Weights of a small GPT-style language model, trained from scratch on English Wikipedia.
Architecture: no biases in attention or MLP, embeddings untied during training, normalized queries and keys.
Training: a variant of Adam for these matrices, 882M tokens.
Each number is 200 + 40 x the weight over the matrix's rms, rounded and kept within 0 to 999. Layers, rows and columns count from 0.

# down: layer 6 MLP down (transposed), 3072x768, rms 0.0169, rows 1951-1986, columns 480-575
# up: layer 6 MLP up, 3072x768, rms 0.0208, rows 1952-1987, columns 480-575
down1951,216,151,206,295,355,182,165,243,264,212,115,155,233,204,203,309,282,264,210,107,272,146,234,202,234,147,183,203,223,135,210,200,228,321,219,203,196,161,152,188,250,72,231,201,103,132,164,180,174,265,187,239,232,253,177,148,266,164,173,183,137,170,161,220,140,127,244,158,196,148,189,237,232,245,276,175,196,288,157,204,224,151,192,93,251,191,158,205,195,144,293,154,257,210,220,241
up1952,205,250,254,229,256,164,238,235,230,150,216,190,234,182,237,98,146,251,172,264,269,168,140,179,131,244,229,212,172,263,216,208,172,237,232,128,237,248,229,192,181,188,137,171,94,225,209,278,138,207,209,180,284,146,233,228,224,175,189,239,211,239,231,206,214,236,215,172,189,220,225,198,272,203,242,223,225,192,232,225,197,170,267,232,255,198,173,205,232,220,194,254,181,203,162,199
down1952,194,175,219,116,208,217,159,238,204,198,183,232,188,194,160,237,198,205,163,249,222,117,234,232,166,228,170,180,160,187,244,195,300,204,182,220,192,223,238,215,227,201,152,176,182,196,171,244,175,250,226,212,231,258,176,243,189,188,195,263,211,185,261,192,216,174,189,199,189,207,220,267,166,140,235,216,154,200,219,139,251,149,141,228,75,188,257,212,243,121,180,203,153,284,159,202
up1953,162,260,275,172,253,271,273,215,179,151,72,205,260,182,207,144,221,186,254,175,151,162,121,175,221,250,235,222,249,169,230,163,152,176,156,245,188,144,242,233,193,214,199,178,265,161,173,216,104,206,255,253,161,172,152,196,193,140,219,215,134,148,208,227,261,206,201,265,168,191,141,153,205,276,213,165,153,186,143,246,143,161,207,213,245,152,237,186,200,196,180,230,227,173,202,189
down1953,248,238,147,76,182,179,265,176,163,233,190,263,175,164,216,188,135,167,146,190,271,154,109,174,224,173,142,152,229,209,140,149,204,180,197,152,207,209,165,268,208,215,189,121,218,216,244,155,234,170,203,170,181,219,172,211,204,277,222,207,166,191,284,106,242,188,200,201,253,113,170,236,192,243,226,216,183,201,167,171,165,203,138,195,260,257,199,260,191,200,157,168,230,214,246,158
up1954,160,140,148,217,211,271,162,208,212,201,197,173,193,211,212,219,164,187,164,146,166,191,165,186,107,228,201,202,216,169,176,236,168,252,172,177,143,209,243,173,184,195,140,242,278,211,178,114,121,169,200,212,223,218,179,204,225,173,119,222,239,219,204,144,189,206,220,197,270,197,181,258,220,241,195,172,138,201,109,205,152,183,313,231,132,233,208,198,228,164,170,230,209,183,147,204
down1954,261,229,225,166,234,240,144,192,200,173,226,221,106,195,197,202,176,256,262,165,225,224,216,165,261,214,224,161,170,190,224,234,195,223,180,168,224,122,256,186,215,147,251,145,246,169,224,167,175,238,235,258,216,223,182,188,168,171,274,238,305,212,233,249,202,198,209,143,203,133,194,176,276,215,188,221,280,225,182,209,236,221,170,169,228,257,225,240,210,217,244,228,126,222,231,230
up1955,149,195,244,187,186,223,206,207,188,267,136,245,223,247,238,218,175,249,164,126,204,270,223,268,208,149,222,207,182,161,219,169,252,223,155,209,203,252,213,227,131,181,217,194,214,209,184,201,199,139,227,258,167,243,231,168,163,98,112,200,232,164,144,245,190,222,254,198,269,284,73,253,191,246,190,180,130,151,223,254,258,198,278,252,159,186,291,215,158,202,195,255,143,162,186,199
down1955,214,178,231,177,157,209,227,259,195,188,263,226,161,264,185,192,243,181,157,228,184,212,235,202,208,179,147,143,202,231,241,272,243,170,221,231,188,224,280,305,209,162,173,216,234,199,186,181,163,219,161,130,202,255,246,183,187,108,215,207,300,206,176,193,174,236,179,215,139,189,183,225,225,226,203,165,222,136,176,200,210,139,176,154,251,150,223,276,249,221,185,240,169,170,140,209
up1956,227,217,162,176,176,215,195,211,231,241,237,187,215,169,203,183,215,259,202,185,226,221,159,211,164,202,177,189,179,186,244,172,187,207,222,255,241,240,328,258,183,238,140,293,198,213,212,118,207,143,213,167,197,243,178,173,220,218,181,241,191,268,223,216,188,226,249,237,170,195,213,229,255,244,214,200,232,221,222,216,209,232,224,216,185,206,184,175,187,136,222,245,183,251,171,169
down1956,151,207,212,215,203,128,218,119,116,213,194,192,160,155,157,113,158,163,207,196,176,247,122,264,216,207,197,152,234,173,163,156,178,203,156,215,154,212,215,183,164,211,163,146,286,225,264,159,189,180,201,222,187,164,174,182,218,219,252,211,162,234,268,228,272,162,153,221,267,143,243,206,218,193,138,63,211,183,203,207,187,192,231,244,212,145,143,130,222,196,206,158,253,165,176,190
up1957,135,252,194,203,169,224,236,239,152,217,137,212,179,217,245,186,126,248,173,186,207,184,152,188,210,232,163,168,206,227,222,113,243,218,169,143,134,179,177,221,205,158,156,155,219,243,219,221,143,177,197,151,204,213,168,244,124,190,183,240,144,167,212,236,195,100,191,195,224,247,195,238,166,146,177,285,186,210,246,187,136,150,214,265,143,262,214,281,175,235,247,215,207,160,274,185
down1957,204,232,257,279,212,153,196,140,201,187,240,182,224,151,218,162,154,198,236,223,222,230,262,166,202,215,214,212,192,222,225,171,162,167,166,224,206,180,251,157,129,177,208,88,144,121,212,228,212,220,141,230,239,170,165,171,203,229,224,234,202,158,224,252,200,228,164,123,217,247,234,177,215,211,216,210,282,159,290,197,211,235,141,207,162,219,272,165,261,208,178,166,229,244,276,277
up1958,186,177,168,261,255,181,230,147,206,153,174,186,168,264,210,206,209,216,120,173,140,207,204,219,220,274,241,205,226,219,270,164,209,242,158,215,172,281,248,242,143,213,224,181,172,198,206,148,123,148,257,178,187,167,192,159,213,122,188,251,204,231,193,168,168,219,214,226,180,202,183,206,221,202,178,261,150,201,162,252,189,249,194,121,181,202,273,176,155,224,207,252,213,128,264,164
down1958,265,216,177,171,235,220,104,241,274,266,229,222,106,218,142,195,217,231,195,182,256,174,201,163,221,245,173,240,254,204,239,206,229,209,185,187,218,192,230,224,218,201,274,164,179,229,248,192,266,156,193,130,280,179,224,195,189,245,187,172,159,243,174,204,306,185,154,164,162,166,241,153,208,207,201,197,217,192,226,196,219,220,228,233,245,186,143,159,232,222,241,245,249,254,218,202
up1959,166,210,186,164,219,234,192,208,174,180,154,188,213,184,168,279,211,214,197,162,191,222,235,90,199,162,207,151,178,135,289,203,141,263,149,188,211,225,173,192,201,147,234,228,201,175,194,227,182,277,258,206,171,156,246,256,150,144,172,176,199,277,150,220,177,214,144,220,303,205,189,161,200,229,169,279,219,195,160,234,139,193,253,199,154,162,207,189,169,134,128,187,165,196,168,215
down1959,192,223,267,183,184,163,181,255,167,143,198,129,228,248,204,176,230,257,202,237,201,223,218,172,179,198,155,159,222,221,238,206,165,179,200,193,167,277,178,196,208,164,287,213,250,253,239,256,153,170,169,185,178,205,175,152,198,128,235,224,203,213,215,163,233,205,197,216,193,176,177,217,162,136,313,148,275,121,129,264,182,168,185,181,181,264,220,209,207,227,156,187,219,171,197,186
up1960,141,190,186,198,229,203,187,242,182,196,194,218,199,243,205,231,196,215,131,124,232,177,132,292,148,200,152,174,186,158,162,152,210,190,176,211,169,210,246,182,231,206,222,184,210,250,184,159,231,203,227,267,224,229,143,153,147,143,139,212,228,249,193,196,207,122,212,205,246,123,153,180,117,254,230,243,200,199,192,140,193,175,153,263,217,163,117,200,202,184,187,253,182,174,237,205
down1960,200,177,188,165,193,244,129,233,156,131,118,251,215,218,228,155,249,116,140,228,167,212,185,198,246,165,273,144,247,184,232,176,242,217,157,143,172,161,236,255,223,142,118,133,192,157,201,217,271,216,215,209,164,214,225,233,221,233,152,171,163,221,182,159,212,198,261,212,178,198,159,187,230,234,124,196,114,165,102,196,134,103,217,136,275,180,211,178,188,203,236,211,176,210,249,209
up1961,248,228,252,215,164,137,186,141,147,181,220,149,196,258,276,231,226,276,249,153,285,209,272,223,207,283,213,227,216,223,207,171,207,134,215,161,227,97,201,183,235,226,156,231,260,195,194,182,158,172,224,274,193,189,243,180,175,197,144,162,277,221,201,174,212,250,216,138,192,199,143,206,276,154,140,210,144,229,142,137,136,222,216,275,187,218,156,194,197,236,233,222,215,177,222,131
down1961,188,226,163,214,222,149,161,161,206,209,155,236,265,144,241,201,247,179,212,237,208,255,235,207,240,197,165,174,224,74,139,207,211,190,221,201,223,210,105,181,211,220,199,245,167,172,240,148,236,148,243,246,202,233,193,204,218,190,258,214,121,218,227,256,148,248,179,198,201,212,206,161,126,230,222,228,226,176,187,194,188,188,156,138,165,267,225,151,168,256,150,141,136,214,258,222
up1962,232,166,226,133,246,308,195,293,197,185,145,244,207,225,248,167,222,271,166,264,229,52,165,178,221,196,239,150,200,195,178,211,153,228,176,218,229,235,183,261,248,153,200,216,172,242,252,221,161,231,254,212,169,217,241,272,151,142,133,203,246,209,144,263,222,200,256,169,187,293,284,196,211,257,156,198,169,229,232,159,174,210,201,261,127,116,103,240,259,149,224,224,241,191,150,144
down1962,243,217,195,202,246,300,244,234,194,217,223,255,208,160,217,153,144,228,207,230,204,188,215,163,272,233,233,167,189,238,181,233,190,231,216,155,154,198,142,201,226,163,239,209,283,193,236,169,166,171,183,217,177,186,191,154,194,164,235,222,234,185,149,266,178,196,163,167,90,234,178,231,153,186,210,297,203,172,233,230,115,210,217,199,170,181,128,213,179,202,252,240,213,198,214,191
up1963,95,232,232,222,199,184,172,187,179,176,250,176,154,250,152,196,157,211,214,224,184,236,133,223,171,203,164,205,212,257,281,192,183,223,255,196,208,151,264,193,216,212,133,179,208,250,182,220,154,254,177,210,141,179,215,204,198,165,93,190,242,208,208,194,203,238,210,181,302,126,162,207,168,249,218,282,204,250,132,159,200,145,269,208,214,234,185,176,194,236,221,230,175,185,173,256
down1963,245,214,146,257,170,111,196,215,198,188,243,175,166,184,149,226,233,187,219,209,129,188,192,223,226,199,240,171,130,156,161,176,161,220,201,209,189,194,202,123,210,233,179,191,133,126,275,225,201,215,242,199,176,168,249,228,236,180,127,277,167,150,263,210,134,197,131,139,253,184,166,189,204,203,195,201,194,227,232,235,206,272,181,249,154,236,199,213,237,249,223,216,177,133,233,304
up1964,195,218,197,231,214,183,163,156,218,203,180,160,206,205,221,249,239,295,147,170,199,207,195,210,229,253,165,274,216,250,183,204,177,250,220,230,187,190,190,269,204,201,162,216,203,248,147,246,244,219,239,244,172,174,217,228,231,144,192,240,165,202,198,192,181,241,118,291,170,232,179,254,168,155,202,228,176,203,245,202,146,251,196,222,159,175,212,235,169,262,185,238,172,189,225,156
down1964,203,228,186,197,199,294,228,259,163,167,214,190,201,207,212,140,173,156,247,182,136,224,194,203,214,185,226,249,187,192,161,261,163,164,214,177,244,223,177,169,216,164,197,190,238,251,208,201,230,178,187,186,230,154,210,241,173,269,199,144,212,221,180,209,170,174,265,199,267,176,210,243,247,205,179,249,162,208,177,205,200,127,171,248,308,220,191,140,130,193,238,225,175,200,229,252
up1965,184,216,218,180,167,241,177,193,203,210,143,133,142,239,213,226,160,225,250,122,161,237,204,214,189,204,179,221,221,176,206,224,258,197,232,197,262,187,182,213,232,182,129,221,179,221,182,194,230,196,273,198,257,146,206,147,180,147,182,177,262,197,250,194,232,101,204,245,214,199,179,237,236,225,201,201,241,212,178,171,200,210,178,109,141,148,232,158,127,173,220,249,231,214,277,216
down1965,183,160,261,182,190,242,179,225,168,206,208,191,166,187,81,216,207,161,246,202,221,166,160,254,165,195,248,183,194,146,201,228,146,159,230,201,171,171,201,217,136,184,240,171,159,229,144,164,133,241,198,126,231,217,203,187,210,259,145,196,224,229,249,209,186,230,224,262,73,291,264,189,244,176,167,273,246,218,131,264,159,162,199,207,160,240,178,177,173,206,229,191,201,143,189,217
up1966,173,198,142,194,215,244,166,193,187,209,157,168,224,220,169,205,213,235,196,186,237,166,253,245,200,205,173,251,210,232,229,195,203,205,244,177,266,158,149,176,211,196,258,219,236,168,213,140,110,233,265,255,190,192,194,206,178,224,182,235,173,206,115,219,125,261,218,130,170,240,214,211,197,157,220,193,245,210,238,247,145,156,247,200,188,187,180,256,249,193,217,173,185,156,195,249
down1966,192,193,189,168,173,146,267,162,170,200,211,311,224,217,216,216,212,188,168,230,197,155,139,171,230,261,265,231,229,227,196,149,216,218,227,131,262,211,220,254,179,185,140,180,137,251,151,198,188,180,191,229,183,205,175,305,205,222,209,195,160,189,210,169,199,211,106,180,193,196,205,155,155,182,185,226,96,158,205,251,176,152,106,181,204,209,254,156,232,185,209,240,188,195,164,220
up1967,254,130,198,163,211,175,99,210,206,174,168,237,244,266,170,218,159,202,234,174,136,159,196,249,162,218,176,157,145,218,237,190,198,234,204,151,154,190,214,181,144,198,273,138,165,200,196,255,131,182,160,224,144,244,192,191,209,168,152,220,178,211,205,187,196,211,217,232,200,191,197,163,250,236,187,241,195,238,226,211,189,165,262,168,243,202,150,134,205,171,185,231,214,118,186,262
down1967,240,170,236,181,166,226,145,249,225,196,158,252,184,199,206,236,240,212,212,214,147,191,204,180,146,176,191,130,211,184,260,242,160,215,120,112,244,209,242,216,152,185,242,267,102,197,163,166,232,208,176,207,198,241,196,176,197,162,277,264,185,352,189,220,169,220,249,237,198,178,227,163,245,257,211,224,200,194,183,238,113,232,269,166,194,251,191,170,202,179,163,195,115,203,180,262
up1968,217,230,303,127,182,188,190,131,174,234,156,237,226,203,110,184,159,171,130,186,254,162,216,206,217,262,151,196,200,190,296,132,284,201,205,191,225,169,216,129,208,121,226,192,249,198,144,210,260,195,188,176,203,176,249,258,183,249,199,167,148,213,173,151,274,189,194,178,128,211,205,289,190,164,205,196,218,229,151,190,121,160,185,231,188,253,195,247,258,216,201,166,195,224,230,228
down1968,179,142,173,151,202,218,210,260,170,215,230,254,165,182,182,157,227,230,209,162,165,157,213,181,142,195,176,227,242,198,125,220,198,188,242,206,175,195,171,220,205,242,257,204,187,254,202,205,235,263,225,190,158,219,126,230,194,193,208,163,226,213,137,210,157,162,170,296,254,212,254,189,207,179,175,161,222,162,273,241,201,228,164,217,242,165,164,192,121,189,235,208,189,203,196,138
up1969,145,123,102,170,159,224,222,198,192,171,194,219,212,237,170,133,167,161,191,231,183,259,260,188,181,194,218,132,181,164,210,163,225,195,184,201,189,264,185,211,252,143,217,255,161,150,163,187,214,239,241,166,254,175,230,275,171,179,117,261,235,171,257,239,180,234,190,281,248,245,71,229,227,186,217,229,209,220,180,89,224,165,273,234,204,204,219,216,131,261,173,230,214,208,195,147
down1969,202,189,137,185,190,261,193,146,157,203,154,196,276,172,174,227,173,165,212,246,223,222,228,249,236,191,167,215,177,153,216,221,271,202,176,211,235,187,210,198,226,244,230,268,236,232,258,204,216,101,285,227,216,93,165,153,214,203,280,197,298,220,248,133,198,216,153,230,218,239,162,195,190,206,209,235,209,155,131,199,211,194,240,134,224,190,167,119,209,205,185,243,217,211,151,271
up1970,192,182,194,212,183,226,158,270,215,276,230,183,180,185,248,232,156,168,207,234,258,270,147,225,239,132,169,252,243,227,258,153,192,239,237,165,214,245,226,209,272,226,128,204,161,244,172,101,181,254,174,188,125,178,166,282,238,235,266,223,241,134,204,250,183,186,190,150,186,192,202,226,184,268,157,259,155,213,170,249,192,245,189,227,232,194,191,186,222,213,183,202,195,218,133,177
down1970,166,191,198,269,180,176,148,267,168,187,182,181,224,163,115,222,222,258,118,226,151,197,228,174,223,206,183,192,246,225,146,262,203,224,195,168,233,140,198,198,214,148,256,182,233,322,185,142,168,221,182,221,287,193,247,180,191,197,275,171,195,165,187,175,180,217,291,201,254,146,205,154,177,204,158,148,268,215,194,134,174,211,156,207,103,200,212,188,234,219,210,215,200,146,161,263
up1971,173,189,197,163,215,197,219,190,233,141,219,197,215,278,210,239,251,241,117,209,196,185,117,254,215,172,179,97,140,186,238,148,182,216,149,166,204,258,224,173,216,144,212,233,196,231,237,195,191,180,177,148,256,281,196,174,182,153,247,201,212,301,152,222,183,159,210,247,184,160,143,152,282,239,210,186,190,197,255,217,243,152,196,236,245,177,185,239,180,154,210,161,211,167,279,218
down1971,193,140,190,193,240,251,197,257,208,201,201,222,213,190,184,206,230,192,292,189,207,214,173,189,213,202,225,164,176,189,199,206,198,195,200,107,236,165,191,230,108,227,185,255,239,197,221,162,191,136,135,273,121,171,235,277,195,236,212,222,181,137,211,161,194,164,224,232,172,233,196,240,202,122,224,179,296,195,209,195,191,222,253,245,284,291,218,191,179,218,190,207,193,170,175,214
up1972,202,203,248,186,175,124,194,163,218,180,179,208,203,182,171,276,85,233,161,257,215,192,205,197,218,203,174,200,188,205,207,205,229,210,209,205,208,203,199,142,145,143,231,208,210,218,211,171,240,207,169,279,159,183,160,166,191,218,197,194,158,199,122,182,180,177,180,223,210,307,223,153,179,214,194,265,233,255,275,132,227,188,154,175,193,215,172,214,156,185,198,227,214,180,244,130
down1972,333,245,179,237,164,237,223,235,162,156,226,139,200,191,176,151,228,264,219,151,129,188,174,132,210,131,207,225,161,118,249,147,161,191,207,181,235,257,144,196,177,168,226,154,162,231,163,270,190,126,243,156,231,200,160,271,248,203,223,184,223,174,210,205,230,266,204,240,147,200,192,223,198,216,149,187,146,173,171,199,153,195,209,231,216,118,231,211,229,158,257,142,197,199,214,208
up1973,274,199,143,255,208,199,234,204,137,193,156,185,153,221,183,228,202,243,226,148,169,177,244,179,160,229,222,216,167,117,172,200,211,239,204,237,234,177,149,136,169,174,204,200,215,245,191,213,144,193,245,210,190,197,224,262,200,183,184,187,247,270,146,242,221,196,249,210,236,181,195,195,218,208,167,216,133,223,219,286,214,210,151,298,224,198,134,197,141,176,202,255,230,201,254,229
down1973,194,302,212,174,153,154,181,228,131,158,266,175,184,162,172,110,166,194,144,244,278,180,208,233,192,144,194,165,210,176,155,188,181,245,268,164,223,200,239,223,268,186,136,173,224,255,95,124,211,220,170,138,178,194,217,233,204,226,215,217,183,203,198,152,199,140,252,159,155,194,213,229,250,198,151,195,218,218,247,139,143,191,160,143,221,119,223,230,222,208,204,204,220,232,243,185
up1974,168,172,233,179,196,179,191,180,228,199,218,199,246,188,259,226,194,201,230,246,203,235,226,234,274,221,256,196,140,196,215,185,202,181,178,186,265,229,156,202,216,218,194,225,200,238,183,134,214,196,182,242,251,164,153,186,198,193,184,199,153,183,204,238,184,168,228,128,197,198,207,229,179,193,236,232,132,219,258,235,188,170,228,283,189,158,197,133,95,191,170,235,128,170,132,82
down1974,186,135,210,228,225,232,115,187,224,216,133,184,266,167,169,210,190,231,185,177,212,215,256,151,227,196,277,163,188,229,228,204,154,189,215,216,214,142,155,270,241,179,191,219,213,230,257,180,253,134,220,202,242,212,135,242,264,215,192,187,242,255,157,216,236,104,209,227,195,145,173,199,250,174,147,192,162,163,160,190,210,202,167,211,244,219,165,193,150,242,267,163,179,179,219,247
up1975,206,213,206,189,187,209,159,187,325,125,185,160,212,221,284,233,222,183,196,223,147,193,225,202,104,222,206,205,198,187,221,253,203,202,145,169,207,248,155,141,232,206,206,163,219,165,165,258,139,180,219,225,217,184,233,158,199,219,272,177,194,214,196,184,202,168,140,270,267,187,196,192,266,290,240,243,221,266,229,213,105,213,285,229,192,246,251,217,192,210,212,173,227,214,253,241
down1975,188,181,128,247,221,191,243,223,162,217,149,166,208,265,243,253,171,157,175,204,156,281,170,273,206,230,216,164,173,176,213,171,170,151,199,198,234,249,149,190,170,225,249,180,205,230,229,266,154,186,211,244,222,132,149,176,180,177,170,258,174,173,204,152,178,116,186,173,211,279,194,182,259,229,206,185,239,260,157,153,158,194,165,242,159,249,213,204,94,176,224,194,140,214,175,201
up1976,149,273,220,172,179,191,212,197,232,173,183,195,250,268,163,205,228,159,187,116,222,253,230,237,211,248,193,178,222,165,128,206,159,207,181,134,158,145,206,171,237,247,165,202,188,231,181,175,184,275,248,199,185,203,170,118,192,177,150,224,219,190,158,176,185,263,196,207,177,282,228,222,211,144,233,263,176,186,172,209,213,206,216,158,202,253,196,224,225,182,242,260,266,187,163,236
down1976,201,228,143,230,166,231,224,239,163,231,287,132,185,268,175,182,150,142,145,199,206,210,242,186,136,209,205,254,214,194,228,189,192,172,173,278,225,143,145,183,276,189,207,192,251,122,199,179,227,176,236,153,172,190,213,211,256,211,122,178,210,153,205,209,227,264,270,256,264,232,244,267,273,156,198,187,132,217,198,244,151,226,172,183,215,254,189,171,227,218,207,219,204,156,169,220
up1977,101,194,183,233,207,126,235,158,204,241,149,184,179,206,225,182,154,257,173,204,262,119,269,216,176,158,280,199,214,182,216,205,213,264,104,235,200,280,223,186,161,91,154,282,227,169,155,270,228,170,253,229,226,214,126,222,172,242,191,189,209,190,179,273,267,207,178,169,249,244,143,156,200,222,207,184,175,236,173,155,277,144,243,271,258,157,180,284,184,146,249,190,280,139,211,181
down1977,227,150,197,235,163,288,236,128,212,205,211,215,225,227,152,331,232,173,196,188,224,146,256,70,209,183,235,132,130,212,150,235,182,208,132,276,194,225,227,228,278,210,194,189,193,187,287,222,180,148,214,254,242,241,255,218,121,228,280,142,261,184,218,248,168,254,183,221,249,143,205,177,173,277,217,282,213,198,191,213,273,181,221,236,228,137,199,189,223,164,198,242,135,270,229,163
up1978,237,265,237,190,181,146,155,170,177,266,261,163,135,195,163,155,156,231,245,210,187,201,284,192,293,202,156,242,230,253,225,159,207,191,126,197,246,190,156,204,226,214,234,208,172,148,194,188,179,200,159,252,168,251,265,195,158,237,194,182,240,177,164,219,251,205,250,195,157,103,184,236,200,190,153,199,158,168,197,191,202,167,220,227,203,175,188,240,220,166,173,243,174,204,277,242
down1978,188,228,205,207,161,208,114,177,136,219,257,130,195,206,81,218,159,214,271,223,262,220,154,187,165,147,165,234,229,225,199,165,252,152,202,215,223,95,216,179,199,181,255,253,180,152,241,249,303,163,183,150,224,201,233,147,189,233,190,206,195,232,210,243,227,220,205,139,239,166,203,184,145,243,228,138,189,161,273,178,151,200,182,159,151,227,256,167,235,207,211,216,198,227,169,257
up1979,217,216,190,197,211,235,206,216,144,180,142,145,170,174,229,171,190,166,217,190,161,160,160,211,249,220,205,219,209,213,202,210,208,244,227,230,194,271,232,179,219,183,140,223,177,248,169,188,237,207,238,231,98,185,134,259,177,207,231,292,179,171,240,281,199,207,238,158,265,146,171,201,198,163,259,184,149,172,196,232,147,149,193,217,150,240,196,173,173,193,126,218,199,191,194,164
down1979,223,162,236,133,262,231,189,193,197,177,223,147,190,187,246,161,172,210,190,239,245,184,249,203,208,196,213,247,253,146,169,176,273,249,212,135,231,221,198,209,140,212,170,248,233,174,212,204,156,203,201,231,204,210,283,234,201,243,247,166,225,211,219,208,146,253,151,221,171,244,219,262,214,225,216,201,183,281,239,209,181,256,224,183,185,152,249,229,192,206,211,160,199,228,130,171
up1980,181,209,159,277,198,270,200,179,224,165,226,272,183,184,172,153,215,217,143,230,167,253,159,201,189,177,242,220,174,185,157,245,177,205,213,166,179,241,194,129,314,224,224,146,198,171,196,236,189,153,119,234,219,210,148,219,106,160,275,227,195,154,174,203,235,226,270,235,222,280,166,162,179,191,283,204,189,197,202,239,145,245,234,248,202,294,217,226,139,256,247,211,243,225,214,192
down1980,227,188,173,210,172,225,215,166,209,248,241,147,229,175,262,202,203,170,254,150,207,212,156,165,161,246,221,204,177,201,139,142,216,203,234,176,265,170,260,214,245,120,256,207,210,242,281,224,230,189,218,208,179,281,161,223,161,200,224,157,168,146,271,176,211,230,168,144,166,189,251,250,187,234,203,161,230,205,194,206,177,244,187,219,203,207,171,168,219,215,206,232,156,243,158,152
up1981,187,218,194,176,241,175,219,187,173,191,223,295,198,211,150,231,192,202,205,181,183,228,230,207,229,175,164,196,166,183,220,225,224,218,163,180,203,175,260,244,210,124,177,203,176,204,181,207,264,132,212,205,259,143,166,157,180,223,130,250,249,264,211,207,171,230,289,253,156,157,137,200,221,148,208,206,165,195,226,254,191,183,197,159,202,201,199,232,182,182,169,224,238,96,227,222
down1981,260,215,172,235,244,146,135,196,199,221,290,182,164,174,214,175,183,263,194,159,154,152,218,205,212,167,266,238,126,97,260,228,209,201,189,176,160,203,170,220,231,182,248,223,233,227,251,227,180,96,162,173,222,167,245,163,206,239,174,202,152,205,125,263,188,182,223,168,191,251,236,270,148,222,148,151,143,229,240,186,207,215,200,160,159,228,176,133,192,247,139,171,159,182,183,184
up1982,238,189,166,207,176,147,189,167,229,247,234,226,247,268,184,116,253,251,177,232,224,234,142,326,265,215,216,125,143,109,225,159,279,193,192,215,161,199,235,265,224,215,155,253,177,265,173,212,196,258,157,194,185,188,185,252,155,182,162,214,257,238,145,250,191,274,259,210,192,198,160,239,206,232,252,182,182,222,157,146,222,193,206,189,173,225,288,228,187,217,241,202,157,199,205,247
down1982,168,197,176,169,146,193,256,252,210,190,143,192,215,182,249,191,223,187,221,240,180,211,118,219,287,141,210,229,162,186,204,217,185,201,237,213,225,188,110,137,241,199,241,151,201,250,207,199,177,225,186,202,218,151,189,131,230,149,150,187,286,194,216,245,245,254,186,210,254,150,187,204,178,206,221,170,181,177,168,84,195,207,184,231,202,208,201,244,218,191,201,231,240,217,233,205
up1983,181,240,210,195,187,183,184,217,206,220,207,177,168,205,206,257,107,237,222,227,197,185,237,165,207,233,264,261,217,233,211,236,218,216,194,282,192,222,206,211,191,185,155,245,173,156,169,186,226,182,221,217,178,213,207,205,233,162,193,187,219,122,219,178,221,231,225,165,181,212,161,215,202,173,204,206,161,181,178,149,191,212,215,283,253,160,246,165,207,204,192,214,214,236,189,204
down1983,291,216,201,204,219,227,151,163,191,185,178,153,189,240,238,126,286,230,231,265,164,198,212,171,236,182,178,219,177,197,177,243,181,206,233,181,198,245,208,164,266,209,215,230,231,252,237,174,202,284,159,131,136,177,179,243,221,203,176,250,168,180,181,283,146,249,257,206,226,263,208,196,130,218,239,164,262,119,225,115,164,202,256,230,219,217,174,222,220,212,146,255,195,171,241,200
up1984,128,192,243,101,173,175,76,174,227,176,203,153,187,301,194,137,187,229,188,257,303,205,244,219,239,224,191,240,224,246,198,188,225,163,155,65,210,195,211,157,267,168,259,196,267,172,150,241,236,260,214,242,148,208,266,202,174,119,217,203,215,113,166,173,145,111,92,177,180,174,164,253,238,210,120,240,216,211,263,248,193,232,246,187,232,151,161,221,277,219,260,260,254,168,244,128
down1984,212,190,202,272,183,244,141,218,190,122,260,186,203,181,131,173,175,206,153,211,278,239,248,179,184,222,166,263,198,222,185,176,177,260,228,171,128,304,250,163,166,194,237,187,202,154,219,305,136,262,114,218,176,212,264,137,193,168,227,151,245,153,218,226,183,246,178,146,207,244,265,261,153,202,241,174,269,244,169,233,135,245,229,163,211,179,234,225,207,227,266,184,144,173,180,119
up1985,129,236,191,187,209,201,151,185,254,183,196,202,131,261,184,218,189,206,235,210,210,245,182,178,203,197,255,145,224,193,142,229,206,207,186,221,163,168,258,141,181,198,263,272,150,264,191,195,165,199,206,192,177,279,211,136,159,168,203,186,285,183,200,180,113,225,155,282,184,93,158,264,201,153,167,191,228,232,218,212,207,234,181,181,285,221,147,228,283,230,208,197,215,189,260,239
down1985,148,180,232,177,130,260,116,195,193,234,150,184,233,189,269,188,237,188,210,154,236,206,275,223,241,133,184,248,232,174,148,224,197,225,191,146,170,244,280,136,169,240,189,238,227,208,158,201,200,179,192,167,244,279,288,248,176,195,147,192,196,197,126,199,176,206,228,251,204,211,181,237,143,190,217,219,201,154,194,206,202,154,214,148,199,209,168,232,217,164,230,245,198,217,214,240
up1986,243,171,105,168,198,219,121,164,161,210,176,224,182,266,212,153,100,257,102,298,170,210,186,120,204,232,284,195,190,202,187,199,236,211,160,173,178,231,162,217,118,230,250,168,158,226,125,233,188,208,261,254,227,216,235,186,196,181,222,186,244,211,231,222,146,198,226,133,188,196,185,222,186,208,193,170,144,168,232,108,213,189,182,255,153,180,174,223,168,216,172,177,187,228,190,238
down1986,184,172,171,230,197,200,186,185,260,252,145,195,195,183,205,166,228,207,270,246,261,178,140,242,212,170,263,195,261,274,188,233,173,202,174,154,208,164,192,192,247,285,224,169,111,240,251,258,117,241,242,214,241,180,131,180,124,120,263,266,165,154,173,161,121,205,147,214,144,113,153,253,163,188,214,163,284,203,209,186,169,142,146,219,165,216,165,190,195,342,190,156,331,213,203,294
up1987,231,180,165,226,148,264,169,254,182,119,174,149,225,238,245,119,177,174,192,225,149,186,225,136,172,212,190,190,186,274,214,205,213,235,188,147,278,201,156,212,292,183,224,235,180,211,155,253,196,209,282,181,199,171,243,276,188,151,187,241,192,306,183,181,193,198,226,134,261,190,207,250,191,196,237,220,167,186,181,179,190,262,220,203,247,237,251,218,255,221,187,178,223,187,261,195